config = dict(
    n_kv_head=1,
    d_mlp=1216,
    vocab_size=3909,
    norm_place='pre',
    norm_eps=1e-06,
    rope_base=10000.0,
    init='orth',
    init_std_qkv=0.0161,
    optimizer='soap_variant',
    beta1=0.95,
    weight_decay=0.0,
    lr_head=0.0054,
    schedule='wsd',
    batch_tokens=262144,
)
Each number is 500 + 40 x the weight over its row's rms, rounded and kept within 0 to 999. Layers, rows and columns count from 0. Numbers have three digits each. The size before them is the row's rms in percent of the matrix's.

# gate: layer 21 MLP gate, 1216x448, rms 0.192, rows 461-535, columns 56-111
# up: layer 21 MLP up, 1216x448, rms 0.204, rows 461-535, columns 56-111
# down: layer 21 MLP down (transposed), 1216x448, rms 0.197, rows 461-535, columns 56-111
gate461 099:489482502520517567473504529465506559465515552486576480449540515528448491484529519497504468506560589467550447584440527479522552537494489517554462553464460470409430539510
up461 096:498424430447478492499452474502493483463509548511490512488567470517497493540513495487481501544426500542540551500503513483487539583488552489492430441523453520542475489531
down461 097:470564483537429480416425491536539521487570397488500507480538517512482536515494527471553513469528459461468530554480515433446454526498500536466539494522564500535536518537
gate462 097:497449511484488503560517536551480571540501567529571541445508416510476495507494490588514482435541507477517545532474472483548485448535510482459496458509552523552486511468
up462 103:535465454472550419574530527475490489532446489532537511534511482532448495539518455631542438452508574445510461571526441530487517468597523536482497511560572527518474527528
down462 096:549511493583495540515519456455577495490385520534521521488495487530439454505423548502445476540478469477533479593484486476548500551511505462563509554535495594556439526453
gate463 098:485503518459519450515489479485489481538489459570554496498516492541483461472492413461548517528478532494556420487553473435385537512470455542538498503558512502525574498510
up463 094:500492594492491475500485421479554548519505526541458522466522534481517514473522551489537536494505461496510550522540522566447410496532480530529478551523527495467549531514
down463 094:553494486552471442581536489515515512479543512494522521563423464489485594492461498498501581501579485543455480412516507597497487568537532496553411542458469520471509444560
gate464 098:461449422430508490523494562469484526490443413497393532562534452483531564481534564456458539531473542506492440505424458467569490503480510497572478565463512477501491554529
up464 099:583444460581463387503549487539467480421477536458495483473455486504451485548443506428492491475541514498490524506475483480531489453445551518520496448524474526550491600510
down464 100:417464520456520499528452524537475516478514507528448431455500520506460455495510496407461413523508533517461487488448432504458566563451529523477497408494527521530513519533
gate465 098:522479484438479491471477508567558536472546523462511426589499455517587496450487492462564507541485554517504529498506480521485523430472495579454439541478503578510538468456
up465 096:529551515475454563480542572480591484445457514521535441424530559429467497428548512396503492495475498471532464511456489450515436553525422534459494460472515477475515436513
down465 100:505523525492422464518515532531532504506548490487510430501504527566493498519523492510492583556530513464515502512475573478522427490444463479490454532446462520425521495482
gate466 106:483555505472542444484511497547492516495516477457475512473493439499477490649508456478557505510539510478488535476585504496498512451457526428469570490561521460561485429429
up466 107:604471521508553454575485436629497484520462473511482488514489529571578460510543538497488483494487542436435535481540470504517516567493495477516494462503613514510498461533
down466 104:433477493513440479523569414465463475490554431533486474492472451517494475455516498562418482477483563540460479444549547569500457527475463543459532449487430470561465420471
gate467 099:569510509516469512516579500465545564534498528576539516431465444481453478520453548505419517490526491452512486548454450527491542496442488524518519470454521433441552497508
up467 102:559535535474494479477455468388519584522558512555520538558475560502522564519585534497453487451442511509472514492504539540526469510482521549494468440558510474456529504505
down467 102:528556505457540482413522543499450520524609433493455545473477594553524473491471458540452527614499500437562529479473519398493508476445503490540489469502509500456507521521
gate468 107:547528577485508543496468497459517460503537505446430454474505489500447468512482460420524475488527531433463467507486424471439518528542503491552465479392497489512515445513
up468 102:511487521520485453513534531492516511522538494510542518488479507486447599439473458507467504460526469514474538564547537540483487457502560533523516531537479505535563506531
down468 101:430440485511532506458550450531449535549498449571548491518409435482575481489476496457430528468461522444523559529537492451573522546557574514504527474530475489494589498485
gate469 099:452488494547483542429451555458473520512547523550463451502473473483525537507491441519492513508484417435391503458490528495426466538505414506502468513494486522487478512429
up469 105:458374502514512552448460518502483398505489506492427435570516468462500548475503492446485528434514520466406581464492408503508506545491495501497561557469438442516453504458
down469 105:481543471471515489461464563510478506450418490504573448472518514600482467436506530491532476523538529534489511506436503497457465454490464506453494516473514459526555495425
gate470 105:467555494433538513523512489514468471479512522482531517415430480468424488514505511557502512538466486525443571450532511566601571509463439519493499483485479453517498474446
up470 104:538533547413503532528472547483553463513525565416559513501563498491513493500515532503535568495549442471479467511481548524514520537534485517424451481519531538470459495532
down470 103:442488574482497509529476537490456517467455551504551576468518582479467476534410553527487590624461464523464503466437519525558485517516512426488501548495519500486523466484
gate471 099:559531485491480467495517487486546458549488474554518437507499477562571470503469527443532538515503412477493536522501469529526537571530522505539537516542516429486538445565
up471 098:576561569541522482509496539550556471517476423516428459481533489461494507464514467475429519478578550464509513472515494415453537478494481425490431536527459549505526488442
down471 099:519544454465505471446440505532466529463511483646441461469577566540474550495501460498495505536523511471516449476458508444484501557564444499506539535496500446519566507441
gate472 101:533467603483447504525567507543512439510507504474515461620510454486519488516559471491475540541621574427470546568485531495622499541505509505518483527496516473465484431537
up472 099:492479495498507508531469495510539462539363504465459542542518459527557436480493464508487535474501496470476497447495540435519472568454550427541486459424503553440531529501
down472 100:499511496492513487522535505504470516520495508555491453541535504507408496474534537492468553521529421454489458500471549499472430474506583442514514538474484479540575410483
gate473 098:475453481499524517551546496508491512467478465512558496531496551527554440555425574484536519534527437555571527527459499496484497507446537520499565551558507526455448473518
up473 101:547515502501480480538545471418459541525425487495497500490483464506458517488517477536504547503548537491488497588475483558560508467430488428517488518417439516512467511504
down473 098:502435448549602510592510467545411537462427485463509424477477444442493490512495563561511398505504554557515464505437463560516562519424524514493425481491518540478483545492
gate474 102:536505450496494486571483443520508546526535425516536529476390575512473517422451490506483495492530486473418441480486461525520536474491468508516526528510471438507467511521
up474 103:573439517478516494480476475530526460596500492548466509461477494476481549479438537563482508558488550591598461551504548491584533538516515462509460473546549502471528564515
down474 103:514543538464479427534474547551466550553431559508616531599434526471496488464521481508541483483515528513514391539521558622455563487486469478531543481473443521545517538474
gate475 103:450489477399499512486531531460476502575446458498572450497487469471487504536526533553492518531576471472430514521529552530420529470573457507540546536510461516526498518512
up475 105:525502528525409476496457544484500468508509492529478506483500471526430517464504507467467485532479542470459511546537550475505445454451468538507459445490472531497461525581
down475 104:447557518447478545467489502518544528457455554492489427513537485515517478445508508488487527460461475463452534476446527506474514486446450532508503470545526536524470475584
gate476 103:531475537511441508510508422526536512480502441493547482491505496520503511465495521471537518609507451549490534495529486552483567502446543486562499554482506443524493527504
up476 105:535487479503508496551466452517421509443607510493506472438579515491395570491524472381576454565484551552518409504497501508587507551502439468501465497490496497467485375538
down476 100:526544578512483507480535524480468541528520437470498525452518530465482536464540520476455453476510493582469472510498587503448541468443448473500516570477500467542493495512
gate477 097:511442505445463463499489475490481530461601430497556518466495509488440484551533470443510475512541561496496453515515514444517486482474495473522565524526532586446489450424
up477 096:473540492549522497464452424492550517574413503406473409518523515543514444576549559545532471466511497491501532429457503490480456485482541493509469473453501462469568503568
down477 098:556391486500539538447497494461522500493610482523516501474479478473412527448462517561482440537440502510499428521476507481513511507469490536519464401562530543540483506525
gate478 096:480503499530515495524489481515528514554536505494550501565490463546496535496541583512465436631470432534459498491482425565518538473403521487597499504479539447529463511465
up478 095:439541464484448447495557509500542495499476548501522440508464525522489545499527468573524477455490434523497481487495462527488454525523480524490516445528466451544509451471
down478 095:524496520479453414535501522514492577520549527524548489472490513448484520477491482514502527453437513494545462570542480512440466487449452368465531552449483461450438493366
gate479 104:471512508471463488514527491527546433445445484528492512536536507573526475471502479483493535527424481422425413534440506515422467426538481459481530503451478526489525515508
up479 106:459522487538465456527502489457523575484568456465493453511509533486466527439464505461496505487458497536514598513552472490499528550476448483502525538496514499532486501550
down479 104:547545511442541456487431505604496521515519489498461559529477575492490502499550493496474471549547502569532582473484481469449538497517528467501504495549481469498452448526
gate480 100:503535513459531470491461503488492500457462531508512474459481387550511527517467476514538425538522512494439421490512494469528454489577435544475459496506486493495551497503
up480 099:558476453460567537513540511570516485516536382515487517468582519504596512539488507497444519544551533568496516526538505507524503506485600457482466545460495490517456494488
down480 099:448489513422471450513447436517475494482536432501531525461473494500483566518506533431486513507541503447536541555494522497510473536446485502455493504493534427460495468467
gate481 095:544437502443543467516415510509508572525566485538538497505527515484508439548536394437483440522528498445416542490516532477524479462512526517548503599512527455529552495524
up481 101:473513504464525418499463411422568522509464501459434430432452570485518462500511464464432498441527540549466485405539484546531436492524471497502447543558513531500526489509
down481 101:517549529531515485446516603496488454473454482526511482527465513451508526483473562512538576503506466447514519480478456500509524496473438521547514453493555569494439532520
gate482 104:476435500503499510528530535495470503481480467464512492488461535449508532547454561576462518441595544513548512472513467505493520481496506557452571513515524468542456553498
up482 104:449541455439495614533526503429505480513515460464476479536538545500450456597505507484513501435534508419445434472539521519503446446476511453546445515505486457545519515458
down482 101:488543501517458492520492532535480554484474466438619467522542507514537503532481484453531482483463490553578522456464497536412514437494561503551503534587436480465505419577
gate483 104:459426491457489459458547472492461480513508473570609449475452511476554483484472462443452490517481491508425460533540531528558531477485496414478469493558470554449485490495
up483 101:512538441536513527477553483602471484467461499489478463475519475506474497510498523428518481520473482544517599474539429469509474580461521539503512484422560456553524482457
down483 102:481534589512465386521456533513516525529452473405513477491492536476487475442519514495516539469508493426493498532515464455483511453512473446517472481526473546521524438494
gate484 103:453512495464471487489546476531463560462497397470546441508500490548534552434548553435548490500474482530547503496550488522512463484453433493404491434543548469542474498476
up484 103:504482500467475427406515469503550503518468514468511470518498480484520503507544469436492545454475494561483561548481588486523454564465471475584461525502475462529574498497
down484 100:436445479485484505496473523566481522502520507517449463542528480534503443489443492508497490449509489478532524455523465486448466574548452490468526492493556519497540511503
gate485 100:545535449523460505455554470560571496536517514459464510540530482478499476537544545459469482562506526476485516463514557490487476480551549523535517445533560519539469514398
up485 099:401564490481505511515519553460477485526519502485524524521515514527516538504456423431425501503590465462492526517485445555528467574547459500485467477567515552477507529467
down485 103:523426547567527490459450447449471477463496504480579481523515509497485494492507436577569531510578496521557478531512453434540463478529573565533513520544474508433473461518
gate486 098:540505525501508520508472474456478466500430499483515488546480476566487568489554521471547539529515449465425551404557490469458508456488526521574501520488534470478569438449
up486 103:486505459475477535512523494503555478480498520502498569488522534575468472505369434478542420497478536529556424496484542519573481500568503505514566470455466535520396542567
down486 100:484530477514493561466621523436492553412460455470487511451461487505482508498497456514542530462453498453463547467502429444534487434451477500524473529505499487551469512460
gate487 099:461447472538513533463508477527515459498522490516480512540457526557530475514491552439484512440493483544500542502566461482482497497497445496520461585496546545544483481457
up487 100:554527498512503548507507495511525544516441496535464534518533475509503495473565494487540583469496545550534448519485512511482474505504482526449546479515542432415472537449
down487 103:527496527508562499492454492478511492495517449568459479464425400473489476519491570543559492454468437519553446556484528475547550551491540520542495457624475546553540471452
gate488 105:531476461518468467557533500492492479478509479445551532532474507492546501517447513537516487577416577520456503495539461559528563433439544434473554543461472543525531469478
up488 108:501504520525420524491509475483446482486519460526522533478466455486473577477489449479499470515401473419511500488583537480495474427555465501517588549474518423482538512447
down488 111:570505458424464509530456500438474474535524532507477619543484569490488546502388512565527524518529522496453517462513476478460431503435490490531538453500554504496460424511
gate489 102:443498466510508483481490544466578506486509414533550507477564500468512410464506573463476502528498524421530555518540449464468534498464477518448464423478493508508463436567
up489 098:508545480487501549526543456553471551456538550467452519551463508542513540486542490490519441538471508507540541468486444476458426511584569510528491527579454429541553555575
down489 103:454424501541476583499565570561510499532546512484498469446512558541472458481455443535516499486515478457493461501511538469467463498539485570469463567429553421506408537514
gate490 103:476517466530519535492495537485476528495486495480468527517537578457527500521521490477500466462509449441525530505468580499508492466533513414492441556470479511524485536518
up490 098:475497561441428481523537589429477510509533542414519416518416538494515584473490475500529570484503495555521494562501520489474542491460521479425547497497555478473516597573
down490 099:518440431433541502488469510442499464413481485553483509443510522534565525485525481511515555479521520485487515531483523513522549582484477468526512518606527504525522482478
gate491 098:519457454510514454481527443449424485482514457527527472553517475484561494474442485504499530565522487540531430490493455506459454538572513453414434464508517593529449457499
up491 102:504465451528573453456493367492481486484494423464470547457486511498497430482513487536542482517560521486550521458513538456564476541499492450495494493555544505511481499451
down491 105:487460450451413535503531418463466575471451476586450432425517485474439473453492544536441512553433509540572531478489524544497518488508488559406567570431556522450495454519
gate492 106:505560553474513482507475544479446464523489467480455504457497496550484559478487494499484551472557471470435503452556576424514514515480512538553566487550431517512441532502
up492 105:477459487460443484483511493488542542469458464485474492491525507463490482502599517491536485551480556486585512504481479565485484496467568534436465427451474494494581618495
down492 104:522516465503518558491483481528484525453560494500497481526539496522551513500514550478512532490517475513546422436454579568489556482509438444489487474509567458477547467485
gate493 103:480547512482445515492504525460469513491468465461537460521503506479487463577519415532508475564527443508485598571524542500462467490423512456506460542471506513488607556511
up493 108:487466568432479493495532471483558482497438474492514491511530484516468515492474414504518500397445530535528533542532561487484452477477525420466462554436478481513540539490
down493 107:464514429549481484516464415493521489496518553465486460522507482519496497465527496477483460473540512531476550509554495544448537563500503530443528606504498511572559499516
gate494 099:480517429455484530520448456497491525463494506521527525465504506486521575494513469608474483460426525522468502477434459450499499562584560487543539496515457448566508495454
up494 103:490548544534517423560465500438470441453514412528500508515454538512512498467464504509475481553474549486523489493452534498475503499428548434419467484450540510445468462526
down494 103:567492471496539464474495481564473558449518487475488546548546473426507397509562467503541565454503442492479552487517519479511492494503531468462495479499487486509524536452
gate495 099:491534416483470511447576523509456547476469466550463489498429476601439491480521460507465498515435552475544427588491485517517603535526436467443441502501510460424552552474
up495 097:504469451457535498462516582486437523451544504495497472528516509484524533490478519495557497429491449538560458405506483554494414463522529539545478477475449529538559488569
down495 098:558526390474539408486586428523549498433572527502523521527456532501408548522512438528530526455484510493430513595512471499525516519548441432483435475474484542501503541479
gate496 100:507489456558528562414487473478516468541478473514524536470479363507564460513518508476533534465555518496474459481470531572513524526464476468467517564524483520526494481499
up496 101:490541484485491569486488530459542423418454576499474537483510503533555516526552451483532525452586456509489418486515467459422497482506473519498553505521442531482504426551
down496 100:420501540526501540559512495472495557456445527467535498501530519486511517490496473536485547476516478503526543528525491444547502444519538569471499483491492570550495535505
gate497 102:415562450515570541448527486558481467515482410463521562548506498485493519530502559526466535553576526531500548561520543520534549458544527474486514531471464549476539532507
up497 107:524493509489512464530520397502495472509457497436511449488451511515531525540461452436484538579517462499504505457516520417569470448463492506501610473522463496512496440510
down497 104:445549544477515431479521555503465439509521482555464449514547525466487497586431552503498505550537465523503487486495466409502561474543516497476473479487544465527451464536
gate498 105:438485513534487526546545447432534546526503546511440527477564530394438506466503501469516514529493507414500467535456486504414523487431450533495476513474536503513569557539
up498 106:472523494537571572531492457522493441520528574487501449521493512514489484496554433529535483557464486460480550540493496575444545536449544486487525524485462512418460566498
down498 102:464490528526468495551475492486466527509464482485489498570416403494551510511487514494425528470521552505507500491500490383501493485470576487561486541474517557503473502486
gate499 099:491465472462563523480520475426502450541553503512512440396512457499544516489540499505454529569506542452450491489437598469569529503484463490500504533482585491497556497542
up499 095:456478525524445570538514445463548515527454506521489576557423448472490487538524543447436540499504476499504413515529445478491490588490549501449450479576507502469571480497
down499 096:542445538513467483432522526434522493537534430554460465464499466546494484627550395499436546508545445515564540491523411465525518525437502535489507482451559468507522470462
gate500 098:483506499467457574489444461493516583462469452495441434519501477519487514477610496463587519562480507485534451501576449469594522465461553523485498506515435512552517463518
up500 100:521452498492531445597555506524488493499567484569532577508478445507539526545506477566440526494578488447492490492473521513479537542470441535454521434518493487540487422472
down500 097:504467467502498453565506473454500486420567509543540492490505544433490555567492463505472493485551507478481528479488521499485473546492524458453477465472503488565513555596
gate501 097:525487526501480540567482529473517491520505488403473439538470461473529501516494494509475528516487539473516571458545454553482473478478507540495465553520444475487471454493
up501 103:508523444407460534471511485507527499510419532533520538494503473494508470498528528469545490514448414479445483533448496575568446464503443465504444503540532519563537496527
down501 103:563521510519506542504480481538541549585479518444453530440455496525492617487427543602481530531548572432433516485500554503541513518467466511499437582494520599506486451500
gate502 097:530448554465486598477557521486504512496469527462515542520492439497524521491426499559565492555502446502404518493537525473484452439427436581514521507604590493525426505504
up502 102:587459536416534446449518428481507496464495540467546568538479561501528533491408529464471511568529429520432578526486559445575482484485514501561506509476535468500492420448
down502 102:474499517562441515487506497451547436430504512478482550527544477472577506454454546457475520545507495472495522499478417539501542558469489523467487539517409482526538468485
gate503 100:464482531496429499513521457509502467556516489496520466463519547525536523562500587522478551490483560530538571506427563510497394541528553412453481557544531475509493491402
up503 099:488498429482433461514505476467506479526528502520404433473476510507461539478551445481440519479541459486549470504460565456448505525482565495467555534527491506488460504505
down503 098:547528427557544536504449458472492459426471512516535500524476536545516540593486472566504482452572459624470485488508510542577498469510479505425489457474452490451473422448
gate504 099:580447503508540494524554547511549535455533532480506519534454461499521507464494505491499472515503458598444547508473501524474466495543471561453478516458555508475497459471
up504 101:464518465495508515514470411546435567517469425503520411504534505494552526543493459512489508426522611420564561550550559525563513526440502522496493508540442529495458470533
down504 096:560514513450430499458564482544490450529417512457448584525528482524492457457512468512574500530487535553493511493486462479486495519564564510492554542518478532537493626525
gate505 096:455524463429499517552524534512460520521602417569496460514478555471477519467529506448499494593525436463481547535442443515479459449527551460395423482566536558522518551515
up505 100:449544487517516456492472561536409589472513488465506514468504468495499490483472504506524455473479459470525555497482525484537481571337474553455588531492456466526499546458
down505 100:529467392453447477600471534484571467496523451421553503532496517461454494510470516522535455571506528485455539436537528545498425425447494527499581508507416525471534503513
gate506 100:436560481499527547502528531535567468431423553603513493442494567566531502496499519533516524425515534509489392532511542548485506493436511489430479436521467419496498549436
up506 101:441510474495492515503521552421502447508534535425482424477512541589510507529534500547543516433529532571490526622493516482503489469489525548475430539539486509474529537508
down506 098:465550487473477552514547484523485523393474514504488448546475542521451546549552542505464507443548471501494472545491476493579517480506424518467472500522478478524543578529
gate507 101:457479513558538404534512478503562488441474486501441440464535535476502546597538521527550523478507459533497544503537406512524483492502526490495568511466559478541462505479
up507 106:517553486534430493507505466484593491570454457420527438460470514465473533526419477526470549506448480501473458482468573513489480458474526505539489453384536500477508577464
down507 107:522499517531527553470447523494542526462471509463522484529518482513511548523567527512535529559504569492456500488479548476599500503487487517541502523540535505498493501504
gate508 084:449457464493472497472538542519482496484505447533502508463480468522492496481460541499482622480518431472551497531518495528492483505494420499496503566491553463457466497511
up508 085:482534573507505491482508437511515518375518487480514450491510476593499394524535538553540444506523571440502447469491579493580535416519523565497487536487541490501542532534
down508 095:550548445503485492556523471472454494511537514502508517494468496480483521481493490485520609513484444518484563485542504522487553465489456363456509544522508497553426465505
gate509 101:509492515475568511535480519542447491460531483437563489550469480504528543472497473562478416411444527467474609421495457532582488519457454455508554542429448421530453557474
up509 098:524383516505457514493468564520535532522469503496514549506536538506517476505477470450456551485502514507397544525560513554542534485561465543566520479517496537498614500491
down509 102:525505474514453536518496543468508552465566499516548460478497533416449494524499453468492516530546430486520528530542539425498484454505425489466495497564524511555456467511
gate510 109:480424488439543548569422497472487552475523447601521577470477541513522474479447482509438511458499445501554495532479514497549495544479552548457451474543505502479466526530
up510 103:402547480524481520453541500478464475532491507519469531488478506519472550518470495494495507421462520584514502427459557484500520498505533422518491466538469501521519514504
down510 103:486447480482466472429448480551480530456486462492451538503487508515510512503586516510489433476510489401510522491491550525562469556555457448520450505500550445505467531456
gate511 099:522507461551487539499445531550476564506474546558488535471486533490489527534532494565527478506519477562494514467517468490495481520489434572513495525520593515468585486428
up511 093:508576446444461454427537514511544443492470603501482507495428472466510539600492451482478518482529474486518459491532491496445468490473517458502498495438542523570516487529
down511 097:509456530462555486411514477424402499496577484463470495521465449564526529477521445434564489527448459501417512505511461537495519508534537485519510468569544548502469470475
gate512 102:495542481519501533539520515492512501562520539499454510564554572464537556454457494393483419515492462473546467560533541484546558537522519525474409462515577489502504430459
up512 101:540474561572515521615532504521537528402445511556478477508482545483492514483487492509538529530533516496574539488472472453475540511482501555455493455582526478480452521483
down512 101:474468515518445482478578459494478585553538528439468524529520489463484474449493475454507497454498500446461509462518507537534521514564493542515449524567525517509455470493
gate513 102:463489539565443539494540485478492515405494507504539511478449558476514466511561451468503502485559500550429474508474521496500516485480529508557541474533485514533486491584
up513 101:547486469487453493506503537464551463474467430469543528522502451487517484516468503567461441514426489486436513466482435493554535522532509522489452485538449520493515467538
down513 100:426516493486543462447530492540520443475455525479532500553536522487504518513552425500428483515460477496460532550500534490562497545511465513583521472516536578486432426564
gate514 103:390561455525465496503456548556476509497501481533543517505479478484432614458524466510463508518476562355443502454513513415502495520498482453454531542530441491514495534577
up514 107:449564533524495516503495535460511569507534476525539521472487467514507526473464486533499578541514477449488465492516497452516504474515503531497539538492480516474490518532
down514 102:467515554431506473466473449464589501424466519526497461431504460506471475510556554477524479523390454465470498466471450574496536488470490557511478549456508580449491511445
gate515 099:475434565497534509490474558459446484459472460532566582466489488541465479471515539488434546490504493566458505494498534551535566475599422481534513582525513444467521477531
up515 094:483458466486545530497474537469602477490568488490439543475545432472538490510560513519527513561509506453469486559456484460513588474513493450477431522422531576447536453482
down515 095:501483514458498478553509536504493432475497545488462580511463562478485450445424534516494527515553479501541553476464503466466509461533518494489510579486498471528474478491
gate516 102:414586476525454430504448543486534482438454518472476518549461471527523545445495487531461509528425501513568469515499529532516503506510492498483478466573531521527435573394
up516 103:479523558459532440419417526502527424537580470551452527487547523448447485509547494505533523463473539530498465509512454486514538473477525463497515573494430462559547532506
down516 105:450502492430524499448523538543498479548461469500508529570512489569528523470497512463508528421485507460481492486512518458426539546458514523522530529543462491482581496468
gate517 101:515461507510465519457459439531501582521512470509527477462478417505482559507512500448512543485556508425486460498564530509504476461455477415506554610520570461513523485475
up517 101:476475430528522544596532521541480541517465490486437472530483473450531499505544471470448458490500446556509493463489494518535515486512511526579509425527474530522507410476
down517 097:521509452510498540549502425522453454469532507521496439487463500517602514505510500526508505519571478568462503598471479582482509533449549565560501541524501508522445508517
gate518 097:436475532455514515510462490512465532474530474499497542529445504531445449516575494468474503509554545568475468484485470554520543488482498472476552528485596544484568469510
up518 099:584545438492527555557534537520524501453475550529470515478577459543471499556435456556580414475433491554456489477532492392495509489556511549432526551526464514513494519566
down518 097:471470567500529507496556510436508513481519566458481527575412434478533453532450562461480482465378536563473519465528461468496476493475529578499531439456514510556490521481
gate519 103:488501451542519479487487550495512439508485476491570508508486473517522497507465509508486506459548551564515534533517452430517442475532443559545502501536466460408526537471
up519 105:485468468494533530555463497417557477462494512470508526474507431498415543483506535499458520467451462472557457491499436530532479494493530429487493548449399460502522560568
down519 103:581533501530488512463499452499544437531457482523430539468489486556465499635493495489577428496462533548542560467467492559449507440488500538452498455486494473485521409548
gate520 101:583537495462501506514473481490485539530453444549540490469620485487463486473474511503557522577501483487501533514511497483512518568487486506475484480481502508558491467474
up520 106:507535508518461542513551539500510533540527496491494429521495509522462568489513472545508483510487495500450522544549526566487539434506489510504513512529510461511524497509
down520 105:540520485484434508501369515509495444529434512535523441506523528477518535515463434508453564514474477514523462438492518547458536452464487527550525499487445493446559521482
gate521 101:536453493533433473524564391518478500494519573431539473501484539517477589438516503474517483533547484505507485526505570488467438503503511496445523548495544526470479537560
up521 103:479451516482497460546513483472462540484482519474508491510503490505494465517451537550544512458507475513488511461420451476480488515514486556478495524558510537528557550512
down521 106:485481484480535500585551490527474561485553575484460466404503477515518501511535515553535484487389548468514516503499533488582450496534484468566544541517513514468462559502
gate522 101:468502522466574547491439534459514454512406502585498526511508516532512498547470408517481446501514431471509504549498502524518462549490466489494520549515535524427510446455
up522 103:496421493433458478398475548503433496544483487489492569476545466555525505464451493465512420459467581476474481529495471519528555435525472460464447528416597548515500434507
down522 107:508499500493514519493473573464494527442499560507485516488495520482517556454507564558493497486578444453492453461563507429554520510506506502386528461446524471516451463539
gate523 099:496461519425562479484478499497510488472520514499542457427573501585468518647490462430558490521516549545494564483535488502526563493493506496507529467529580508517448491461
up523 099:481524463468525482488459522464564480531449562472507528485483460512445518473464512534513486508429456454521508490534495515476590509458451511487452507472440524483399418543
down523 105:443448546545508473461429447477510528530475526480488464483490534482495420505573426503395528470483523414507423461487466513561452484526508515450482483478457593522499498613
gate524 104:513569419468483463462485513487484509419519493546505529479482458479447468492542484488460477400559464463494554528500580503470496528467495475452484456501531487482515479494
up524 107:477499446443548515533464542537492460438515494454544453537494496466519506495468430466483486522535475481524528520523504523494442507419572510508507540520526487495491495442
down524 103:519501433454505474532518523417490444499536449551517531525455494479469528451527548502519444532442438414559495513518473506448524482526581462470526539590584543540522495473
gate525 102:467441492523551510479497456522540484413534454506574504499501506504495473475528550596514509513546527508509420507414556500587478433541575535556444557511483478513458478491
up525 105:478500495511448504509532585439486544498505522461495504526552479529471479537507550544510487525470498468561537439608559537413491543506561516425551540430467456496562508503
down525 101:421559533475445462443466552487536462566504545492474523559522526580512460541492571494542476509488444500555541436453504393479514503535472456477429449536552578514441528557
gate526 097:409499455522511455436561530479476500442482466551528490549450509484500478507488484473503427494437531535488508498473440479560477495490582452466596528416519607530494488478
up526 104:470441499579494490446429524492504497519537489570494453475475506457519562459488469508524375496522532503564464460519475559524571558540592479491546538507450599523525533509
down526 096:448532510494475557506545506505608489537541503493507509576558506460460512504528527523561510495485464502510407504512440402513528555494576492586533509464449481463387505484
gate527 094:528527427505472461501478482479492480516496603562529553515511520452547496481526518529470505522496518498432495441502555604569449452540561469477475515513493567533439596446
up527 101:542477565486471562542464534476413511467482436529428443499544487501473465519480457494464474479537513496444515526498546414521534513468527511469514445458582476481507409532
down527 102:492503538529518497495468492461452410471513508464499462532455478482528580537479491489435531524514514544473463581526540506475520502527502497485505485448515520447488438566
gate528 103:519460561489487517476497456456444490529471442475476586464547503469546531510505514433493504447528513467487458525551516529527481512478501511425464492536488491493508538485
up528 108:488473439499492571477436496489509467515496488495527471488513512516509489568541547574498444442552611514494486487469485440487486468489570508480481467488474489496466485425
down528 106:458464508457483448449424527450487451542537474481475539514512435457505490511536464562510376501520548506486510453410447526505478493479514427445462475416562511550411519476
gate529 103:486544520454477515488487542523457459510475526559489545485498505421415500551473459552485474448551470515519502457462392483439472495546512503498446487520482540492515490453
up529 105:487470589482523432486467510511435420419504513486512429493557521435465506501521447430553486516513496474495478483498422502436457495547490461481475498510518542541503539552
down529 104:401543472500509509405508535455403488510453508515526522541440475450514515550550481532529542486504461564499529492466561491467494496477474433446565506508505493507524612493
gate530 106:433418505473471499421527468554560483550540483528488530546412438506493522521464476521516442513517468484550502395542463485558500524507536534484493511581474488421507509424
up530 105:562489477515524522474567543536557521576531530530458567489532557509533470439469512477450521493549506477523484525568541587531455501485536461508482415484524469499405518597
down530 105:591511495510530483506470518497481516549534494468447475490496482486447471540503431503464482502456462517450490512533511512569509516518546498502471458489498491523511490496
gate531 100:508545531513505487490545482545524529547522523470436470530431582519503500531458512506527524499546545521498488506440400532467500625538485535518415531498407450505484496453
up531 103:521514583575411431476458445533516505483487572549467468449539541429472507495527529450525519508542459508553495490533516582477467568562459457529526558563490555560469553497
down531 100:460504551541450439506488503509425483543490550574512456461532474499510498485365488455473481480549503510461474502452439512523498497479461424600515485559528516548529552501
gate532 104:473496495495527470523518504464474528549485434445497407527608444557488536498514530540453456498524482482459491490595478490544490561511500623493465536522453477502503498484
up532 105:487539547581513512521508454531536500452515474506490573511486513532453497493514457438532481508497549438537555467422581481511408474464518532480448468545534465499479450566
down532 101:503468454544459560497528451485466484420482468538433485515490500521535504477473491553511533447518456476475516508447596530461496521535456485537591509503444545476512520541
gate533 100:540416441414529502507466513492551449543509499514513518495553502446482500505473427494592574424523498532494523492508439532522493503537506515475623548501573539533498498518
up533 101:534541532540509481540460478477549478515473477536538536547552530504563458484589533425490484531505486515509506444498543503523475559500512453428433511490554490505525543504
down533 102:551510488555501559461500477538558462454527455464408483508480549465528397484505484503481520497431494552487509403449468537466457472456463542571471563466519453522503546499
gate534 101:466462527598508492509480495471479493426533525479523520565453536502534525476465468494448466542479529504479492429497422581524429551525463542460512513491557443456487479473
up534 098:527452426522496434520525530444557502435475500575542490541539435558450517525501455488393494424484477512446510607538475525535529487551490503532458462417503503498540458540
down534 098:549498476486528415515484502508567495477444545508465491533448572454494451497458526537474517530583485515503538477516525468510499512412512553507466536535500510484487489519
gate535 100:483539485499410562521453587508570534514459449455483554534573490549500477560513490474454534541415478520549458488482428542498520413482511547501544466444484515513464484467
up535 106:467538550451457500493489467510526438499533448471431529586437461550520472530512497534525592512496564557445455490507433516509513452466479445461446514477454454494535518562
down535 103:595538519482525451508443450496538583396510551490495521509527501537509459487498427594534484515485504566468475513499516541582514471449524494487444535549491485517494445456